Weights of a small transformer language model.
Architecture: LayerNorm before each block, learned positions, biases.
Training: a variant of SOAP for these matrices, 1125M tokens, 4292 steps.
Each number is 50 + 12 x the weight over its row's rms, rounded and kept within 0 to 99. Layers, rows and columns count from 0. The size before them is the row's rms in percent of the matrix's.

# layer 6 MLP down, 256x1280, rms 0.203, rows 173-255, columns 320-359
096:42 38 43 42 41 54 60 42 28 59 45 45 47 25 44 32 66 51 39 59 53 39 64 56 37 48 41 51 54 73 45 79 44 58 51 46 37 42 39 51
101:43 86 71 32 72 61 39 54 49 52 43 64 40 22 45 46 60 58 41 64 35 56 44 19 53 45 12 32 74 53 27 43 49 54 75 51 59 43 40 54
099:44 43 56 59 38 46 50 57 45 39 47 51 53 43 52 48 53 58 27 39 62 74 56 67 64 68 47 57 56 58 66 27 37 67 31 49 50 53 58 58
104:60 66 42 52 38 76 48 69 50 42 41 53 46 26 64 36 51 57 45 38 54 36 41 44 46 36 49 37 43 41 68 57 40 70 58 63 46 70 49 27
100:45 29 47 54 43 54 58 50 45 45 60 57 47 70 44 37 77 62 46 44 42 49 39 79 65 55 47 74 58 35 61 41 31 44 28 60 44 31 55 66
097:62 51 49 48 51 44 53 65 57 29 38 38 19 41 36 45 23 73 36 42 65 48 55 58 60 51 52 38 40 63 52 49 55 56 31 51 74 76 53 38
101:48 26 61 41 80 53 45 44 47 67 55 28 54 57 64 58 55 37 73 58 61 48 40 79 55 35 54 63 53 43 49 25 74 50 65 45 49 43 43 41
102:66 52 38 39 51 39 39 43 45 42 53 65 54 60 50 47 48 51 55 24 67 48 36 27 35 68 44 27 52 31 59 43 37 68 71 68 60 38 44 60
099:46 51 56 35 54 49 56 39 57 60 44 17 40 59 60 35 36 38 64 63 30 38 59 40 58 45 56 40 61 66 45 51 43 56 29 44 49 43 38 64
099:40 60 68 41 25 49 65 23 60 36 58 54 54 42 53 56 57 34 81 28 60 58 54 64 53 55 53 42 53 50 23 52 59 45 45 47 60 64 60 76
100:44 40 53 37 55 31 66 35 54 39 31 57 47 49 56 80 66 58 64 54 53 48 39 48 49 64 44 52 75 40 45 34 56 42 46 22 47 62 66 58
096:45 54 36 48 37 60 24 53 40 35 29 45 56 69 69 34 60 54 62 46 38 47 65 52 57 61 68 72 56 63 51 46 45 40 45 30 48 48 51 61
100:39 40 39 44 60 61 83 39 44 50 65 41 79 38 28 43 41 75 31 49 52 45 59 63 57 59 48 57 60 39 38 63 48 56 29 66 58 78 84 34
103:57 26 65 31 54 36 66 61 58 49 58 56 51 53 72 48 64 62 51 62 58 45 54 64 51 49 38 59 43 37 39 50 46 40 62 65 46 22 32 64
098:65 65 45 49 43 50 51 63 44 43 49 61 36 46 59 81 54 55 64 59 51 66 52 45 46 51 68 54 51 68 72 66 36 37 55 48 48 44 51 47
102:54 72 33 60 64 32 49 69 32 56 51 26 51 31 45 34 45 36 53 69 35 43 43 63 47 54 57 63 54 60 31 72 49 33 56 44 51 45 43 51
096:46 72 61 53 48 36 27 54 58 52 36 53 47 47 60 40 59 58 46 53 75 31 55 66 74 17 50 55 47 70 36 39 55 47 55 30 52 54 40 62
096:57 32 67 48 56 56 35 58 42 44 35 37 39 47 54 38 46 36 42 73 40 50 72 60 37 78 40 52 37 54 31 41 52 50 59 28 52 28 73 60
100:52 45 50 52 83 49 74 59 60 54 71 44 57 31 44 51 44 40 27 47 39 37 61 33 44 28 54 68 55 63 25 61 51 29 38 46 50 39 76 43
102:64 57 41 62 50 41 50 37 55 61 55 52 61 51 50 68 39 29 49 55 36 42 51 46 48 45 34 56 51 51 60 53 49 36 42 60 55 50 62 45
103:38 44 34 72 57 66 44 36 52 54 42 56 42 56 63 45 68 14 56 49 37 57 66 83 59 32 60 28 49 53 50 58 54 69 36 62 46 45 46 72
099:57 53 41 55 57 51 55 33 29 65 69 52 53 35 48 62 56 52 42 56 46 55 45 39 52 51 49 29 27 44 46 53 49 50 76 48 78 52 43 30
100:33 48 53 54 40 34 36 51 37 70 49 54 55 47 60 51 39 44 73 56 56 49 70 62 62 57 51 38 54 82 54 63 52 40 50 46 27 56 69 29
099:37 31 52 44 51 34 53 61 33 41 42 41 33 55 48 65 53 54 42 45 70 49 75 62 66 32 65 35 29 22 30 49 51 48 21 56 34 45 49 57
097:44 56 39 21 56 67 66 52 36 52 42 57 68 58 37 29 35 30 44 50 42 48 53 38 38 51 59 48 47 65 35 43 43 49 45 63 36 44 45 43
103:40 49 57 33 67 51 58 57 38 56 57 62 41 53 65 40 63 57 53 41 76 53 45 54 45 54 29 51 61 50 63 39 71 25 58 49 51 66 50 47
102:61 43 48 59 53 34 52 49 63 39 63 45 68 55 76 45 51 55 55 40 70 36 39 78 49 59 38 39 58 41 33 44 55 54 56 47 46 35 53 36
095:50 63 50 47 68 44 53 52 50 65 52 49 37 63 47 41 42 51 47 38 31 36 63 42 66 36 49 48 45 70 63 29 42 54 57 50 51 47 60 62
098:54 65 50 38 47 28 51 47 47 66 57 54 54 54 52 50 42 36 65 60 36 57 43 53 60 49 41 50 46 66 34 68 38 48 59 26 53 41 25 50
100:50 60 47 63 75 37 49 47 32 60 42 47 73 48 38 60 39 55 40 32 58 57 46 66 41 73 46 44 49 51 26 52 44 45 51 85 43 51 50 67
098:41 56 67 49 49 28 60 75 31 36 41 60 52 71 43 42 80 73 42 53 31 47 43 47 45 83 52 54 65 60 28 53 44 57 58 51 75 27 47 51
098:47 35 36 45 41 49 88 72 62 49 49 43 70 69 52 39 17 35 43 37 69 39 42 75 39 34 32 48 56 62 42 43 64 55 53 47 27 62 45 49
098:39 38 63 56 53 67 62 32 62 21 71 48 34 68 47 35 57 54 45 65 29 54 35 45 36 37 38 52 49 39 58 79 48 46 38 74 64 48 40 49
104:48 44 43 50 66 46 46 38 48 50 23 37 35 65 40 52 31 59 42 47 64 56 60 71 58 65 68 38 23 37 46 56 51 37 44 57 59 46 56 60
101:58 50 51 55 39 54 62 53 37 45 40 64 54 42 52 38 44 49 40 52 32 31 69 52 32 56 25 44 42 44 72 35 54 59 63 66 61 86 53 52
094:38 59 43 63 55 63 49 58 67 25 38 60 43 49 38 46 35 67 74 52 43 31 58 37 46 56 37 37 39 69 59 42 70 42 56 34 29 29 69 43
101:59 55 36 38 39 68 50 44 62 39 45 36 46 40 67 36 56 61 62 58 64 49 42 45 53 63 62 77 44 53 63 36 54 51 38 44 60 45 52 41
100:49 56 26 45 51 59 45 38 30 45 47 63 51 57 73 53 54 63 52 35 39 44 31 55 52 57 62 55 29 45 48 34 35 47 37 33 34 86 41 57
100:35 39 46 41 54 48 60 25 62 54 58 63 59 47 55 53 55 50 47 50 42 54 40 57 55 46 44 55 75 35 35 25 50 46 42 46 46 48 68 46
101:42 72 74 43 73 46 36 73 54 46 33 53 55 58 32 53 38 42 52 27 43 52 43 53 64 56 45 58 38 39 60 08 54 46 58 44 57 46 57 52
102:34 25 60 64 51 41 60 69 60 40 42 57 48 55 42 53 57 60 55 46 50 50 37 49 36 71 63 27 45 17 35 24 45 62 46 64 57 33 40 60
101:44 49 56 46 35 39 51 73 38 49 42 37 43 46 56 49 40 29 53 40 50 60 71 60 47 29 51 55 73 50 58 22 62 48 48 47 60 74 52 58
097:61 47 56 53 60 34 45 57 59 58 37 50 63 62 37 49 16 33 29 52 59 32 64 16 47 59 61 44 41 50 57 44 47 40 21 55 40 45 60 67
103:47 60 57 42 39 33 48 70 59 48 49 54 50 48 45 50 43 41 50 82 25 71 67 41 44 47 22 57 30 47 38 50 65 58 65 56 49 54 63 64
099:49 44 61 52 42 55 48 45 39 67 64 60 22 47 44 57 68 45 47 64 58 50 63 35 42 44 23 50 55 34 53 39 43 45 50 44 57 51 28 51
101:57 33 45 58 28 49 43 36 56 49 47 21 42 50 73 61 41 42 61 57 52 28 51 54 25 56 51 40 46 61 43 60 40 71 35 55 53 29 46 38
097:55 64 62 35 63 58 35 60 53 68 40 40 51 50 74 48 65 33 49 37 49 45 42 54 49 54 49 66 51 61 68 52 32 58 52 60 53 41 55 46
099:38 50 53 18 39 54 50 50 49 49 36 71 47 17 33 74 63 33 68 55 58 43 58 52 49 53 44 56 45 40 32 58 57 41 42 42 48 63 45 52
106:39 54 53 42 36 54 54 62 30 52 68 78 56 60 86 66 44 55 58 41 59 49 43 54 60 40 22 50 40 59 47 67 45 63 44 56 43 43 71 35
094:49 67 53 80 44 59 26 39 53 38 59 38 47 25 56 74 47 54 42 66 62 54 56 46 58 78 49 61 61 28 54 35 40 62 53 16 61 62 57 51
099:54 53 39 33 62 61 57 55 46 54 31 46 59 62 60 60 42 51 61 15 39 37 56 59 64 65 48 57 39 45 52 44 41 50 51 69 50 39 39 47
098:52 43 54 56 48 42 60 43 36 37 45 55 42 52 62 58 73 41 69 46 40 49 75 37 41 54 34 30 19 47 49 58 50 66 72 44 51 57 66 50
101:58 35 62 41 54 48 66 46 44 42 69 59 25 56 52 54 42 42 43 29 41 27 45 38 66 43 43 78 36 50 50 82 36 60 32 71 51 30 34 35
100:64 74 65 56 50 53 36 56 53 67 60 61 61 62 49 64 57 46 44 54 45 39 72 59 49 17 35 46 39 35 52 55 43 47 45 51 61 52 59 42
094:58 47 61 60 33 51 52 62 53 57 50 44 82 46 54 48 60 26 58 61 45 42 63 63 55 69 44 58 55 24 29 24 25 44 55 36 60 46 48 34
098:52 58 48 65 35 46 52 46 46 42 36 49 52 52 51 44 73 34 57 63 40 32 37 76 46 32 46 33 37 49 42 18 39 32 43 22 46 59 44 56
106:48 44 56 45 48 48 56 38 39 45 62 44 33 74 49 83 70 61 79 36 44 54 59 47 60 41 69 47 62 55 61 51 45 57 42 54 57 57 35 47
102:71 45 47 44 44 28 56 36 53 54 36 52 38 40 37 55 49 27 51 58 60 61 55 70 35 53 43 48 58 42 38 41 33 49 66 48 72 65 55 64
100:53 60 35 55 61 41 17 53 49 46 58 45 63 61 62 74 14 22 47 50 39 52 48 36 48 41 50 39 58 75 31 61 53 53 55 57 74 29 34 45
099:69 68 21 36 47 39 62 47 52 50 54 46 58 36 44 54 42 54 39 43 74 53 46 51 54 45 69 49 39 25 61 23 45 45 59 28 72 63 55 40
102:51 34 51 51 46 35 52 41 45 33 49 63 73 58 69 46 38 53 41 49 30 52 49 62 66 56 59 49 53 38 57 34 55 27 49 65 42 54 37 25
102:59 48 58 57 65 53 61 46 55 33 52 31 48 50 35 63 45 33 45 51 39 52 31 41 60 61 59 37 54 45 48 62 59 56 37 64 40 31 64 49
099:44 44 22 41 40 65 51 44 62 53 70 57 28 59 26 62 57 50 39 62 53 40 45 45 50 51 42 42 61 61 39 79 49 61 71 41 60 67 50 61
099:58 34 51 68 35 44 40 40 50 62 36 52 37 37 36 45 47 56 67 20 58 56 35 42 43 65 67 34 44 33 27 48 28 46 53 31 45 35 52 47
103:40 59 42 37 57 44 42 66 55 31 59 46 54 40 05 68 53 52 65 37 42 64 52 50 64 34 47 43 53 47 52 59 50 30 57 54 57 66 60 53
097:58 55 47 48 45 45 37 56 49 61 60 52 31 40 63 43 36 58 39 68 41 71 58 50 64 51 44 43 47 59 40 52 39 22 42 30 58 53 44 42
098:23 43 65 34 60 64 55 53 46 49 53 65 31 49 59 49 51 50 67 60 31 51 39 57 26 39 33 58 46 49 71 59 31 52 31 61 27 34 51 51
099:47 44 47 53 43 52 63 68 54 65 52 49 54 58 67 52 33 48 29 75 46 40 59 57 52 49 53 64 59 85 59 57 58 52 39 70 68 29 25 57
096:65 34 41 54 59 29 68 60 48 41 36 58 63 52 46 39 59 59 38 65 30 52 59 36 41 71 34 66 45 57 50 47 65 56 55 42 70 48 43 58
098:77 61 57 54 48 46 63 47 58 38 38 60 68 39 61 61 35 52 27 54 64 63 46 56 38 61 35 67 48 37 63 44 41 56 46 39 59 47 41 49
100:45 30 54 59 40 32 52 48 52 46 52 44 41 30 57 23 41 52 55 62 70 46 65 41 49 53 48 43 66 14 71 40 58 39 31 45 34 51 59 52
098:30 58 55 64 55 50 50 63 59 55 48 39 64 31 40 42 43 54 54 54 55 49 53 38 40 64 34 62 43 51 61 44 44 15 28 44 55 32 64 54
099:45 42 48 39 55 84 34 64 51 54 72 63 58 33 51 36 65 58 40 57 78 35 44 44 36 35 75 40 45 53 55 32 36 38 65 48 70 62 37 67
111:47 52 41 60 50 58 10 81 65 58 42 38 42 53 41 57 57 56 44 58 47 42 54 26 41 35 61 51 67 43 60 55 57 56 54 65 66 46 59 64
098:54 55 53 38 66 44 47 53 47 61 45 45 53 43 55 37 38 68 28 69 45 20 57 31 53 69 54 34 43 52 42 47 36 46 54 55 48 52 63 51
106:41 44 49 55 45 44 60 47 47 61 42 59 46 40 30 53 48 46 55 40 37 52 29 54 53 61 51 38 55 66 44 52 51 63 46 40 25 52 45 65
098:35 35 45 40 48 71 45 47 40 30 50 59 56 31 29 47 44 49 57 60 58 72 45 53 66 30 33 63 52 49 48 34 50 70 52 40 65 51 54 40
104:53 29 37 41 46 56 45 42 32 38 44 63 66 25 26 35 53 44 56 37 30 47 67 59 70 63 83 63 64 65 24 52 34 38 48 64 38 41 46 43
100:33 63 58 32 55 39 51 39 56 61 40 51 54 63 28 46 67 50 41 26 65 73 86 53 58 47 47 53 23 46 48 58 39 39 75 57 68 59 47 88
095:45 32 52 41 43 40 54 50 51 43 49 54 69 53 44 64 59 28 43 41 61 20 81 39 66 41 42 53 48 52 51 43 72 46 56 54 51 37 51 46
101:55 60 58 66 40 55 32 56 43 47 52 57 48 45 49 47 45 41 45 49 49 48 53 43 41 38 32 80 48 41 47 41 73 51 45 55 46 59 49 56
097:63 55 70 58 52 85 40 23 42 62 38 85 58 42 45 66 68 44 54 55 48 50 42 72 49 68 37 59 39 43 62 49 65 45 43 57 41 53 60 53
104:45 46 65 60 52 37 64 44 45 56 48 66 53 39 38 55 64 60 62 49 63 64 35 57 48 37 22 48 44 48 28 41 58 76 33 56 56 41 55 76